From a checkpoint of a small transformer trained on Wikipedia: 7 heads of 64 (1 for keys and values).
Each number is 500 + 50 x the weight over its row's rms, rounded and kept within 0 to 999. Layers, rows and columns count from 0. Numbers have three digits each. The size before them is the row's rms in percent of the matrix's.

# q: layer 5 attention query, 448x448, rms 0.0539, rows 27-51,91-115,155-179,219-243,283-307,347-371,410-434, columns 64-127
# k: layer 5 attention key, 64x448, rms 0.0513, rows 26-50, columns 64-127
q410 113:492552556469516478426450484545536452504527512533463499453532527450547468487424503573558495427515527542556510528549500547478593474436443438544464471486501479562565522541592486503459396496504517
k26 117:539496608445531490469428496532505463470585482549490551528514492475489405475443507535505470459539517533550524485513541570506558519443443406514454429488504456550555489489573494558444461590508444
q27 119:447544514420512503493473500626492519480582389418465455559478530523439608386568612568477459583430599541499518489470495543500459416529505419539503471524524521496520584495452591533481517473500458
q91 117:511573529438497481487462539635511535546567433421449463538488580527430611364610562551469468552482578497502587474482498567530494483476543412548493492534521601475494591448436646586480505469505469
q155 080:473513515574538456466441614537508497463511476521417483475532548512398512431480464516573498484491530439443487529494555509550520600566528436486498515485545533491563529518486538503502442520496480
q219 075:461430460487511564518497544543554509470403502485509544417536495505462491461475396518455532480564528384522477402424562483584441589463493552505459447479468530516516492528544505570594503563381591
q283 116:559545487475463520500503584539500497466539411468412478579446590438430559415579578501548507619466601525475503455569506521470506506465560380477531514535509489498465611499445588501560498534440460
q347 088:501495498556519566539582563486508508458510501484496567456503438477427478458593546478591468477474525472437547576444497518477450553520485470516482544572557426513549476568446465422450530442474427
q411 113:510543497409588443430478541604438526491556372455486424502453590466472579413508591520511489562461523526459506473497520533491445470560565433534526488532516501459565592493385611515520542505496431
k27 120:488579506408460506462491510663472519472570350410456472555444536513470591392527617549480476529460586517502533489484479550451470392481541438532513511526533538474507619499488583535501521485478472
q28 114:531503538532477480532481494437478544534484503576423440496451462431503431417542481550472510607539637567528556437538555363531504445429518500466569538538523481503417532457495508537472478467508442
q92 117:481488523552497524529495502461467520497448534631423507498463514493526451417537511544444542562574703574510528381539553447600490532461520512490546533517512477509470552516462452517484493508513482
q156 082:505534491433505502547606383464522468529489526478562575568525512542499538457567505497466502460491456581556551476455517536538559450421545496343537567461528495558476465499466550547541520389501552
q220 079:552557554534448534484439389493467508504484569561536540430497495515520502464542510442522516505474533454497529535465475530555567557446471438516512546437371533494453539539501456456502480486504507
q284 127:449470562497551463522473460500492488475454494568502572428402453547499488395513438576424507532522610556528426395433584458546430508511485597516486440565487474493457542526521427543489525443580531
q348 087:535502481406532554518532472542591491474429499485522446438491537507536556557505521469463489434511510483502447464490516425518605430390525539466447547401454486541470498472527499555490541595461564
q412 111:525484553543473518564488476468502478505423539591453515464464465480481448470493497535492491538515558546559562471465527445595489517421531462451567426497497446566430588493488463479523452467543492
k28 114:564485517529480482598450485423476495535456511584448469493454535448503459409550499542490510522558628538546541444532553409552509488476496495461563497569509503487390566465511514496484523480478470
q29 124:550537544542397612468525543499467418523538471591630523374482486491425453491455518470523477522485479568441576466485406487407464512488560466519500489620555520505524500372533459539486461468497499
q93 119:574453513563432549454510518495469500571468522606566505433451477456476463456457478491526457482474462541392579440567413436450509581460540469522489534568535510511536497384582477556510513493431504
q157 078:455532502446445524511471594495488548519551528528511505577598479501535451484510396441556549577509576511566559533479550572472577492610490464570509515480530522438427514488492545519514384504508445
q221 075:516507496553381466471471554465501532564538476521483503484507554422517520498537483533499487509519479500551443574409442557423554430604490455610589496455462480534463446461576448504447454484618431
q285 126:585524488576420519572488537436460459566483507613546460447527557407483474544447520464500507536472517494456606513502424401446518576483582395434569553548560448490433540376519534548425426512446427
q349 093:614471380453422449479522535548552536499524550454476450579520495546488532512489417556463547532516414452548528462486568642478511450540474515565512535508590533531531577463473618482549528595556467
q413 103:578506524542444495467504541467493444544476478559628487432523490423467426506484528493485502549508458553459534401518482480463573544528490461463513503617589505492495534399542466583432495512452452
k29 124:533499549518422591451527501511450445499505484556574557393526464504468430483424560456568492513461480594468566467494408480415498546455565457430491485618580466485540485380532461582493449488474461
q30 131:532508488614477515441544536509475507402539589565472512511469480429450499563470437455476596534479499396521635462484558538532505608536527480569488466402484510509406522512488522555510510599500562
q94 125:532522454593459538439504553486476579447550554592458487483489534433449470532510478471409617538447438425529639464481518580527501584485572493598464494371474586517458572458475512558531513499541585
q158 086:475571541510548507525546477494469509447462477472463537505494493488511493475485522502499435440521538502539465448488579478549498476536485469470530596416502364522500523537453490462522567448506500
q222 093:396520513519535494471520517488514465449456528509526571600443494573369527527479586501475516531481457484514509461470553490538458578503447519467536532438485330396418628581416497454516508456509502
q286 121:525496475563532471384496484584448459425571582549505522535505471471404439548509433476508500524457477451456520494407556516494466633507512544514507470471562515492397502509512450552517596539569539
q350 105:471554525493525529446542437620523540472548526516420489518557488443509593460429448564509498465505540489500425493548487488584656553350532458522574450479446410526522464522490505493492571436501426
q414 113:476487494576495450440527536429436452400514634538470486516453453542431465556516459483482542510440432383496618445405524553459417574567546513476467503474481506504429496501461508550516541552561513
k30 112:562468458583483490428506538467480506439545579583457562541472549434420474600486419498477599509486436383527647496473506547482538586554502516547477497451491557512435514464499512531533531566590509
q31 110:486471469554506521433555499498642458581548551461482491527404416439545497440549469497463599578537399470434520480516508473479539591427415472477496484544497513365512394477445553546428481493585477
q95 127:478501492564511607473547498524559413485602530430475524526430449455492455485509482475475583615495490469462492480469574479436503630480420497461482481629512513387499446509497538495510499468484494
q159 090:549467491532401520532424509488542481528551545499555434379459562508420479597469488473555501501536440529406493573467389516478566484402598473502518502563510600527491488415561531525469367574477566
q223 089:516508481531491567528491488536445493504511492505579524398496546461587391505535482504614474494522445498440487492455483477552507493383560480373480469563549649541491433482456491529456475545475523
q287 100:462543570528459555431531515599573456525473496500411531485392475462497504488558507583461585558520414503436521485513468553420538520481451547534489482514454555451525414522496533501499469484558543
q351 085:532396572497470439514492449452603438532506563517547490416496461566515525556426449391550518508564377500445485523514467425491547531473408572476478584550517528493558464525497532445543438497516508
q415 109:537529570541472590444527514520606491488526475501443584508468501405569462504502517508447596592549451489470494572519468459482524559431474428518532473505475517493549406530535512544501465492535476
k31 110:495506483535492530475501480490629438603563508524492459527400439459516496512514488521388533590557400452433522475504512488420525593529412486503516464512501544415534405543531530573460519511513530
q32 070:551527487508462433607494529472380480490491518537451504477539526494441459519491618484537542394518436428491560421505526450436459536527506500549513514499501544594470466502489541452432508532425546
q96 089:540419536457472476502494487417484439494542548494455511500462507457480513530502520512517529495521451534396495564521573461488579464498441553504443420558446496544564477505526516467458607574531501
q160 079:489454483396522456551502431525520480463425515590562506395479482503460492547544419419559571416468488465426474439561468464506446507480392442593481507471453443523477484483567561506452470518521466
q224 105:404467484522471490576560407455436496436437494464533523487550464512445493447552515540556574362473464498478398545482512474488519437533511551564500541504398461525477514574503554434542503517421536
q288 067:539451565467553494514420551503470522501544478514492553461525462520548431569543501421519512498482521431585521504477545484479395465524495591510480481475545524569474551572521514544497495511589507
q352 072:566461497448536471591444506544477499509478480569453487385532553495470457544540504404520507340533505521386503480437448457500505530469521489550517439505404568537496459503566586546567567565527474
q416 087:513475500453503438420532539521520530497515443495396534487543554428484464457506525497538539509500434457421464522486571495462474427488488594511556549506500489580453567466501514531507479465542582
k32 068:449468461459545548368523481541551553424525511467538491520451441506572551454471430438472428530485513574524431459532547531530557509427482496465503496550504517437567456414507423475466587441451447
q33 072:476473476475546533605503518510478498549471415437513537521516525547481453475487463464496515625423520426564505464476525489471424515475570489536466558528487501396485513573462466495469525449422496
q97 079:503502504548522574462508438583519557568537542428498458615508482456551551513429456434436449558555461482449506444562513519480520551478538523527568576470475534467456470465482482475399517499514498
q161 068:421428447470533528550476479503506392496422547518422438451512421545517519426478522483432447537499524530500438507532584448712491483436501441553469481499492543483391518490490496445497413385462558
q225 125:409514501482545548566505461466487518538395570521477461482514445589380505469494576417459407491401570544491410476464502476581538494427528504547518485402568424473475457507516468429527443474453464
q289 064:583564533546492524510511449465588415494466510522501481469625470505461444478499496420563529536486419476468468467533458458437492493496549485629529497500404464483559433529487456528500461516504448
q353 070:490403500421488537428484447508504485548451531504427579420464463432532564486478573498431501492512512508550483438506475491491507480490476424547552421586498601490463555513575489438439492513498459
q417 074:466565500498417525423513426443565460465514389423544442585567491502427527517515454446571554479500379495552494568505481407523563499468548580516479479412456484440586457492441476421460526468419489
k33 061:519526571478498436383459524530464557410517499562497550484471470458487491475493560529502497466462598496480461482503505614431489502526458522401450445506519606525573445477507432455538561427438507
q34 072:440476528416450566642489551474550555474442507483526510544383378537577509501527560507397529510502527539546359523413433518488498480528477555482494463460520476476479460497452557499460543499545465
q98 088:510466485495438516526560454504601480424461491570470501470495437524575487534549443477533521409633536494472461502525441503520536523545503510583393539497445412526563525452504480558588514455504492
q162 068:496537548530567546434434479539475522489602484541510594553488574459448535490462495427516513427552618417486549555412448551444584518548538486477518501463476521427544544518592409476517502547516509
q226 109:537516527471508522426458564518523508536633556544528544442502544383572522554464394537477501509580515463509616514504526583506503575484482450434463456563511541458507521476580431567471574531525496
q290 074:550427561477524593595451572502461429459483489393456478458489493511507443474530531477463452548510482578545500467382564478478456458600516535422453495580484511504530441568457453447508478445491563
q354 070:515503512506497526514540510496455445506618470467516587486482525548488509467514462529534491567508569486502373486496474620432518514451530442553416525543496406552560490537513541546437462455530613
q418 081:499489422503489556556456566503435496428531594498518609500501377511496473465522529542453473536532584490397443443405504555580491592476550465352531465522508443537443518566568494578466543497545498
k34 065:507489482579482464509511457438480426620431485497590506454606604456505471551534479518554479531414489439502575544528527482476476554497491448493541610502499507558509574470482555534618422580539465
q35 066:515451484472622533561453532503508595536508535346431495514541554522564523443541461500465563496507534487632506579464459522479495540487501517456455541451477527504428444553503546503517499439526475
q99 094:563501530526498526513500555556476530465500427512542454491455470520569444537407497490521513515498524448577471497445478548428421534548503561462566490482556474502425542509401520496443480526486515
q163 082:477495510461591432556516511435431467494492454499438492433499512495517497437455537470473477525486549506599419525481544432550545482469471510447549483502485382479427412479442461430519549462450577
q227 132:420520523508544505506527467525483443537424563500502488477490433519437515465518570445482450413468561532554403486480448464547578540441516465517532470461530379492412387509480484451514493490417457
q291 063:546544560550442532534508317487553526503528536395495482504612507497528414509502483529518510495480485453405435459499424527529474473538462552602478475475522508567360520478477518573545492543474518
q355 076:516588421464534520529468545561435488440510448503461510541480471466385556533485514444458528477479599479549555465465448448563512470464487464520525544514552511456457516405421477429458441520492443
q419 067:524585493466411408485488480459555532440513547342545452545605573564483519495550486464466568466486477548560492367509373515495546530528457484517511481518462498546493524466522429430481453543529520
k35 067:500560506431481485415483539534487500430507491579438514460484448573436538514450542496473434459406518481406502438541544499529533525505522516441518447503509586440581493519550445466484568432521477
q36 079:379586497452556509618484613496497547479502549468520483529429487522487521522487456504489448491503506494490518512463544460505410482519551490503492488526543415506486526520389498599519518542556516
q100 079:517596478548484627457504578569538509497526495526529525522447474469544526458556446502455411437606610466437497482531508483498456536510503519484485534483537510445432501491546451541471555528507428
q164 099:449512536511560539575478526466436495487474500469424513467514484546512483428492556440493427483498610491596456479449569483565512566551487485438503454501543484483529464592467381428457523467472465
q228 135:422547501529537521477497472479433469456597542487467537533480489455487529502500487473557449466518612468503505411401523503610516559462548493431516448485613444481480466475520464472558558446506431
q292 070:427534565475509484560454642489408486451586542521512510518457546483434511437524562460528438629431405538458560525443500606522480579615481517436466439506550514543498520597477550465596444519490470
q356 074:555477452531617549657569531474490464370523413430529562509461539454442551441517501540569525535520596468538505464476438551487509446479483488442405415507444470563500501520507539431449463518518576
q420 079:474559537502509534458475555497482464449511523517484519573497540421487517537503496464515461469487474557370429481519554451523534572546459512348507448515477490531466454632510490550483493490559499
k36 071:444463511414477486424503472514578555583500468538464540448469463514422514510429596560390575548473498435486507498508461568487552532440490547498517485486462619507594410490518499423476568418499452
q37 077:643504550605444462505512419476483491515500511516498503479535544478540457495540439580465444471521504496450495451600494476436489546561449501539510607426412494510504472446550461535554461498390521
q101 074:492487563533523413510466447448501551557529564439442402531479579494529513537610431540497505495537438574411518497464547525432445490473407516505482441590406588483527489575541572468542477550521637
q165 081:487407537537463513517569422494480419398500549527503492554454568484475506490664446516526515541533481502488513419531527464535471488513529537525543503458425417470411581517465554546466430477508422
q229 126:551476498488515451593530550478477472545368451420505409476521559520494511445549519523414549537470476534540522542571498489445504449512514494588514487553427495469425551537459503506523423473394590
q293 070:462534473562482499456483401514586498532442504581519508514515475451587422498506465556523492336515572461525467488491523468455593530405491504546527495441434504438463533413569484553422577484499437
q357 077:470598500498456490485443497545476514529431571556491476481524471490501446489514503429414452512503509501506564446413493557448467456562537540491552585447539470481538576432524348542436401449474462
q421 067:482434525528490391487523560538508568598508547489458439463435613470559377526510437446529513469563501533516481443573430494508459464537433506591517506509532535556452488379516459526521476492504487
k37 064:465415494447507517503502525512497418452484475429533468516588525461521574571465513507533504552447515559511566594544559509559531466447498477535478491599480451473510619579410569412567465421486603
q38 068:574540404501479542457431469454524587464493410452490577530408450549517499536548425522432578359507576423524523547493526536342480457381492479518496428491451527532561537551464387486450456560584438
q102 098:518551428480502527484461489504450526465494528527467550564438553582450490499460571501553611426408573380667546502514505517551504488451559492427559435565564517538505506470431490550524526513505456
q166 091:492530460549553451523424555437493515487568473499495489512531464464458457547407541525563485447476515422476517619435530531529448492520513410499549477553570487489592372482483493478546454488499456
q230 098:515554516545557503488506522533455503470596609547461509584512452529550488545501525539583507611516473400509548537534479518558496572495463406520580477537479446445531502520526358490410530535501405
q294 077:614522456507467427541563440518575477466440497559571445474462418502608505557392428531481540461585532574508516542529578405445529528465488464604483521447420501535504476549529468442385498566483592
q358 102:468491463545508483484516515452433564463588449490493559536536496453460449554513552501623552490441551399513564610423525475540452515484525499527482552528602535459504487534454563442552501472522512
q422 085:503540464454510579494450541517523499498497404595535582455409473482552461591479459434421595533493561483455555556399541468454446470462464495414595440456439483498457465465521453454373545513539521
k38 068:517535535462524519553509513551526457586550534514538526475584491436495573503408595434514398575466421487461373510469482466526445553585501479507470578483596433445513472524511547534567473518452441
q39 078:522377477522465544488434482460503365512509441518491523374538514432588532574402488484559572545571515445530526516589526527514538517538502469545453574506398532492490583482551543469459491542402606
q103 082:454560493468479522584484436503508524524469473430479552433547534457456495487475537473523583495453547448534482588515432468495501556511555431513451524488507544522542471518444570454478474506612569
q167 109:615449505486426469474542469481550531492463491487492426515554564476526545501529480538460467512562457509488512512569465498423556484544517557580480602442402548494511594431546542595502482560466548
q231 144:561434512485522449598508553477583541525436486512487454465479507520485574520474527545371526496546496511501462498630484489374404487530470545557473504474372491553460546466517491542480466548474570
q295 087:560451438508449546500535432496546511492440467556458493453565583466547435563522449578457544456542561494461448451524501436481584488423485543615446549427373497473453467419483467582495597525428503
q359 091:575444530522376511432497468559530424565468477574474445486549464576543458526501514447476505476527376618515487441539518520462547514530491529646568554499471390501510548573499492590472419530469474
q423 086:465427578573504458482490507464492521551437533486375450439510579440549487561482515517498493470585465561542527483562488446527561512424510518586470557508466492515523523355551466594439469467477480
k39 093:616537503548465560525566530451470459430550480418526447586429583470538510460587437450537479505431439531526610553514547477464481427544500480505504497552548416457442584498437543464525419527480505
q40 076:438414557443479484493594445481519474489485405573525462432504535436624588514388489528509462484575454478441479518592552476468568471544442484541511602533464477495468458474545591390479469522468510
q104 086:485453509584513447499505438484491501492514450422497414434453499527522480458549589569459514557424424516527503437520528537443536485539450509543501470550344606451550543580410551458449469420531659
q168 127:561466494465457464490535451476513514494453542505516463492453583495535488467509473564398528508515471576491464431595439510455492479499539576560515517460416546520464545460538504553527427527495502
q232 163:563432514489523472545476520491572549533490478541496438384462514518512507501436531496373518476528498558507467503596469514439467524548459591588498480511367520480547529470525473552462509597489551
q296 081:450340498478495559425500356436571468503446455510497541372495512403533482494500462523416507425616530512422413477543527430536615499483470479595437562477383471527551459543451434538476553468482520
q360 094:425538571539468462440494395462510551529466540491498425536551496595503440486483553502441410529569531574557522395566486549538533486591475573490550612410525442532506562517468419529544482472501515
q424 093:531405513449426376508568504533521583549431491478492438474482576522606464477522491551505509544522454552514497501543440572511506449524495512653472497534448521618529565366548542503574529450489520
k40 099:546537464563478560531477488419484430492489508375476473576481572444485526525565388498553510526475454496568520541538527461490488452542517467526484529559471473468453576508469526558516397542489553
q41 079:574488489528510440481506388546567420416448517487569439543518449466571396413513446495538401460544480561559516542520539529615543533495429575484552493481559465461432487540432511520507520553558436
q105 078:452477438526509554561548391481620502328510500539460465465505457470513545455518502542466440434506475588442468478539563457633495516435521585389471385509459560499526505521438513495607541545498504
q169 104:440522511523471467434478403555443475424529584523517529531422525467405550430549513505529546439453466548498484440444528489572573506458473454480492437538563500431493438500524471476516397497517480
q233 086:507483503478435376507524551476538548567470466502481461427552580537552477512507464508545508498447436492506570528579503521519504450494473424499506485536519595468595473489508520508464476542500568
q297 081:489562465506512465465434501622483541525506503498467477556523509481435455350540552527594491540423551519467582500376496463589547497483508494395550492508550371509465586502488474460456504533521455
q361 108:433579481525475573464452451493446503530540574581562533511511488520505497543572476441572522428461484435478508499398587491591437536464498528417475513512645493521416420471506537435534489483551465
q425 094:528503485532585523501501486541482488451565452511569500464543452501473407490553453419532473555467454500461453512470431509570432560476501547452549469464584468543467412509500512432393525568582458
k41 090:444418512506485502484520426487471585562418556497444527488517503449526622605375552506507502458514509476490402415523465493519591475479566473484503531522389499462544477468548510559536532425507493
q42 073:596483421528486517521429517458529577496543455440378498434514494514531467533543488529510497532486476472513572511538520408390494544411501531546453456498419535504602420463492426496500500484536586
q106 085:508541437386532507564431587480427527526542503553508517427511455557518515466435499517488590474449545386529471445500447517494449467478546592444482531497616546479501388381454493518493509538475450
q170 129:411519439509627496555452561472517555505534463503416515459528425496508483489446492462518455461519563434536462512479567483581476519496459509487491459539549432521496446494456461456475621487489468
q234 124:336547446500539517502516455474474437434539539456436536573508402499502518480492547523551485452507527514530506483436527450581545500462478472459536519514625395518478514562461442445574562383525448
q298 073:586536524428482438536577478476507474548444490460485514464514489518558559556531539611498419478456461547509488479601475531343497468499508500486425494522506619519520557476420505492525488441417470
q362 102:459460454546557515463431568524476600444600497438454546508495557474496463500535537522560561490457499382550510522450551498527468542470578486425553435553529501467521471464416566449508553462489416
q426 085:556564437486473511557399643555575546458430408468462504485483485497516543552429499520435538509460469412489449469531497378350470459473450511474446494510522526511479384475442582426482482493411533
k42 089:373502521447518576465515459472486497509536527598502582495571483564419497497499540527476501455539550489419506492435521543565548562506556585413520498422535525490460413552559451580541537482552483
q43 085:449513499600477568522542464513490495410425558555549471400504474446503458573474556379574499438523512563451492537476480523508432532433464502552520426507552426502408559622553467493513441537465466
q107 077:446454442477457561452575437467563439439424525501503580462567485442450507527493479489581525447453536494561515475579385418602561585464561561542467462469512439573547524550551497506516459474556499
q171 108:499483532600487442477535455491440493413577548551475540611550535522477510487515507486535477534481562556505483447485564449501581525605541505462573600510528483419491493496542492474493457480539494
q235 111:502475533495575451446558557502594526561486508594453512443474498522491487496410498509453488541469490581512411470568477491444423568536447545520478486534512435492501477526509481515472518684537563
q299 076:626499479537539513572599590470513486545494501490618547454456563493570427489477510475489491527511505530541523448525523506420435573465525473543476445548520523479521487488377489619445545558450512
q363 104:486534488661483589450507467494399495516520537560482519597557443445494497414531515447560503497459550473420457497479561502508476530518505502499565575482564476461458546531471497429538528534478418
q427 096:423599428517573476539439442477414470456427509500514572463498510478475486382553478404565514508479483455587567484421483507526409569468604586470588479485562499501497564496466501514466389554471508
k43 095:462523491541445532489462451531494515470492503555535479597492457460542571527382553449487494520529508462461404539488530508533514475420572476485518555527467478495495571556450575471467411461495426
q44 080:510538495563579506507482605557501521451465469403519540491429589452470460525530508428443546505425537447493565477403527527577471495435514523521486481516523513449443547469346538475526493512412528
q108 081:498534435474497516431453627503425535555501608535561462487412519522457469475489491471404470474384548508495535500510441546576529468501508597425550447460627560483434395434441541442493531435493397
q172 131:428583507522583523562502552491489529505520414483472524543504477488485503515484538462489436568500549478533484551508612512526425473518463523435543432491569379514483432505355471434473575424495423
q236 127:381545476526503540427509534446478479507506556518448513577497491535431534498507518510545495519433537480496478581436529474544483542456499480445509478452567410488437506531416524417550479445501478
q300 076:580653473557559527526526582539438539516562521469483483532504562543465490498443540512506478501450519466506531509403456501470434544402583513464500430579560536529377457440466586497473419592470493
q364 112:456584504503586519480554593564468528498449470452490506501438518435386545506475553544527499573437559476476501556504470508517429520480521515451459447557517420502490475466334523451591523446479504
q428 090:482597504509515589557462687561504500474465467448568523464484611447469446533480546420461465480453501526511507428426524511475437539410536473447484449549523564483424487489379583550515544547483452
k44 085:461497462403538556482534453515562528509536561623509638506512513539453435554558545531546518551530484516476573452404537517549466550495532587463490478483563483521523492492481496541591538543498490
q45 072:525542431515515476463551542486490451533460438487535438459453499548448544572489412492545478492452530502507589487461476513522555477485538500589400455461510535502521621480488518481568518462498692
q109 078:657544471538532548499484620554454479526522477548574410490465501484468504503535541488514508541496474477478555572397592569366464483508512437417468423622448541483512483436529531507542465534482495
q173 130:457519541537522517629498595473493569476486397475482464505474540470530544505516484454439477561560590448548493571518478592433452441581469555530471455548432446502502535472424483553451614531434512
q237 084:447492427518456473573492545446534579536536467468488504507510553417588567561523500573415588481470503472466444556584470506417448493528487525540473570525542475546497519426468548462478566456459540
q301 083:516463482549522566508584460501522499465490475566494437460527426479466486517441525601452526449536635507497417447536534479494612532460443484568460617401450513458467483605474427487490574476584485
q365 123:497552564531519507511554577540490548435449455438494476497448538462437519434463504566453451607543572524539454459566428498450463519502523523533491526546441467535547545471451468555495499449446542
q429 098:540414551529488513515501576564536537502469511555524400489519470474538522517517567559427432507542501562531490510489550552461522455521424502531462455479451576535459541465493467552519517437512538
k45 094:592536430471506538447391584529567472457500531466475561558489560494623467490619512521463472559390472472545614528485548500410488439495521502570485493566546550529506483410408496457565433498440523
q46 084:516535491533508504445457455620443464500625588517458496557466487553518499511450420519513502539450478497508516430443511530597435531584538405485488508445526423475558517466501488564426382569595454
q110 087:557587532534587510525492497544552475474546558486507475565560557506478496562508451498548513526517532455473464488472554466488461602472511453482517470565433490426482523492499530533470548615507455
q174 089:557551586416436490465554506523519426482440546516487498530517523552417486462532546462502546536438381575493481401542451517504577540441484490467531518482419499461502579562461488525497469509599549
q238 091:645479491486463459547481519524472549468521464484545552535506582474537424516558507464574552572492497446547511465536513536477502506506603502463581510540510587539444491442467497556522459490469604
q302 084:453527431498543480462453418585523511463566584583471541538480445499497510484543514532508514385516489470505539472453547497559551444475474501473622493448398413544528474521531465444474455479586493
q366 117:472495517503513504436601440577485410437523563490475491568518518536413500510503478484563513595481497516551547460471503475567593533449494523491540501484530460514489517530491503487513456499539450
q430 094:503457520514540517447424389636520455502586594540435547524628426494548460507434558577568468420523508523474507545428545539498606469482425506455563497471467487478488472527532416511485446483602470
k46 106:547509439496564434595402526469486420526469460423475353506563547486474530522513492490481441415510538452553446424633552492522584442491465465470507453559441535471481470424516629477426549440489481
q47 084:471572513482574581440517493537457526485523583508487555576427514514485505429582478447535510498478492511495507419418576492583469532529530494452493483500571405501514530573473474506519508527556450
q111 096:442524527446609439572515476491487512499477419479481499533522499492514451484483482413425469631460488507516508430465457544556518504514533501486453424623549426497455539629535496535536514448476566
q175 131:466466539487499474367534364564467486512555577508449476590533490453459458489516489494558495464431484550533518518497501466541564506442470452499519520507602457487510488510524469473551491476514439
q239 112:427550578432483564436529375538426391483542574578454486659547445525425526535480507482558463522406437584511524487466526472538499556471451513405488499448628411518520489623507472508502534525583444
q303 070:427529585530532510426475455512519443470572556527499529498543443512554519487520476478592481503509439521481562463482495533531542487556457435536556491513477451550542489608523426469468463484556475
q367 109:476425521532474498480529336540475413471551598535435556553486516460519542490528411474556477509547448541494505552519503445511595495467491516524521549527479455535522475507588453517502480505538397
q431 089:435511537486492513431539381564501469431522528497477575535520467495489482528495494524565567472438503502520493540482512473522495511434535432499494581497546464526513428601511502469501452438521479
k47 130:428503501464539498512599456554585593493456551592463623513546403531421454495429565506550556449534507478425488501463487499578451557494515510495454476462550458511471501510558469535566548514585548
q48 099:507453555536452395515446490534491481561396465541499539500610509547465429495545550557586409476513450463502558533455480468460443485587448464531544563401550466627482523542499484540449490502578581
q112 090:562579486554472491560505526574461540467438513525545517499597478537449535481537489441585431564522479526547573569491476455410457553573527510479521464535525480512434528485474478535434541613521477
q176 095:531439519408443519507523467567524510510496527524562474527514473418506488488467478588455530497474514498522554486559482446542625530427508524437462473535421550495455476536669541609512524483515517
q240 099:450554590450529537474466492589575437468461619549506507530419380543443493461476551586461549491561538516476496518498469454525553542473425484491473446510429429448489521559588426520488533547508494
q304 098:502496519489429509467509482412377465530519463484541525521507544555546533507579516571470457506457536542508551520444551460522438492607488499547523530542573505414568524552426541509526459504583474
q368 110:564469474478513499577538478579523506470397477515502522426450505456541518481433537574507480516546486504493528510569545491491527528421474482531521510536347550553490527502580532587523505531517484
q432 129:531508478585431522536468459439465548517464483478430476496634516468532448529562581469517426466485463485545543633571473479498432459484566397511572563448472498515536545463426530501438509550527489
k48 087:539542560503431473497510549621545557428454388563478564594608470487510387469554592513495456530496475486528508521474546490361437532576513478498524530393598486562513415512492416484478527595513539
q49 120:441606583473509498446484408553469458512480550493495563565497432527412513446582508491563467445421494548500501457394438516566492574527498495386487513488602382530534529597513428482491504518541466
q113 080:472606499499517487488543434620455487406477434493512455559521481487507517551570528423482420494470491459527489464441475452532435615532519468496481491505525381553518518548514430551465517550553478
q177 113:515541549495504455388511410587414472496502579487487458571467560493372522496520526558570479525368413582480515424455480467570437495424534481469535522469562479510500532513477511516563432411523446
q241 085:512548540530498589422479439547390506537515444507559549537550542464477453444557515524613478500467443515445517455378539485575584430497571559408494479568582623553551423493474557483576499451542538
q305 125:372547549562532511424558468496478428463484585533495562554535461486431504526542528478538457476469490538521519459458535459562528544521502411503552543470517382561532501602488455452488463466592456
q369 093:460476539536468506418557402513517460465517599543468513490438491510573488533535492568511504521510429550487533403422462508478606474487467459501468500461464507541497453525602411547509493451563500
q433 131:414507549494512422485470423548452413479495571509490553525589412566457500447524539559559411472459499500544465516440465508569527538511504520427571516474521419486526489564530478432501485431545447
k49 106:456608557452549399524506502444533490496498481525498460481497439553435538550476505495515411538562534496451446523444435469548511527491424573486516417526554473473522465558576532461492667502562545
q50 110:533455494560465618475537515544596562460577467560556511444488507356604519482437507450488594512536534496487527556557458435435563486465432508593531569501487516465538503434458483539492509459480482
q114 114:520453508518454586456464600519584555598591510557575516416530547397606548533505560523430517538524453524548586564515474521390546449499409460547556514500457632459514449416515528521538503403549514
q178 123:598470478478458494496470524468582637578463464503498446435477567399540496515477451583447508484532449508473527548530421513455523488513501559516455533519455601515532498363541533634481463572515541
q242 105:626477530438579510514465509532578557624482485537477446459491599535534542564467587544385457520533430523528543507596427461511487561509447526517481557477458571523514445397533517534516543558528457
q306 124:579479464521499517560467600489493528465444466495518476475460584438490458483434507417494542573440601436538541506550456494470436600467513529475489519533526599519457534408492538573498468535416486
q370 122:567370489585548524503460562513516546560480498499520419413553517498637534483484474565498443496575492525460527542571514533438519429531466508571484574458456475531500501447427490503527454468479519
q434 109:535497370555564492560482584493562529526510469500590423447387569453553480466503494394460472538526511425550529461494444479481412559524486557511488518602509592437537551417439548547552524574469418
k50 101:580564502584458467443503449475523524580542484545518458462496583449602492475555511463561564502440429499504567562521422419509476471482466443572527489572599595524507393476453514459511476513483477
q51 116:501448596550485479531472488438513438458465500557587473482414495524396550510496601471463493557536520495472434527408462545505472554395543520451480462494485490408631470493420508607495438563509540
q115 111:502495606508473397548485438457475478416458437508557542470494479540404554506511587462527491526504489523485400596440433476519517567470544502484508475510534475430609457555476467544444516511458605
q179 111:415458502485526498456453473514508456408494549544505531511449443524451524561517514522563503489449494536524436560485557448566561493406495455510497518510589585506508393533529450456460518473475522
q243 092:387566455508433475530532564467503453458516500481548571596494463552473465522583485512534435470490534501523479498450508483542520431411459475423467501523638490548440457544501446401472548400481508
q307 099:491401509421468487416422452555557458440514535572534517483455457586465539543501547492503455468499515491530431558427486482534450563395501563530533347483489504423647490527428430571483443486563566
q371 133:491438446439458467466456426553525422473560515549468512535519421552455458493430517496533463469438459479527473448440499497521596524447467585481480439496603504497521462569503506414527537450512431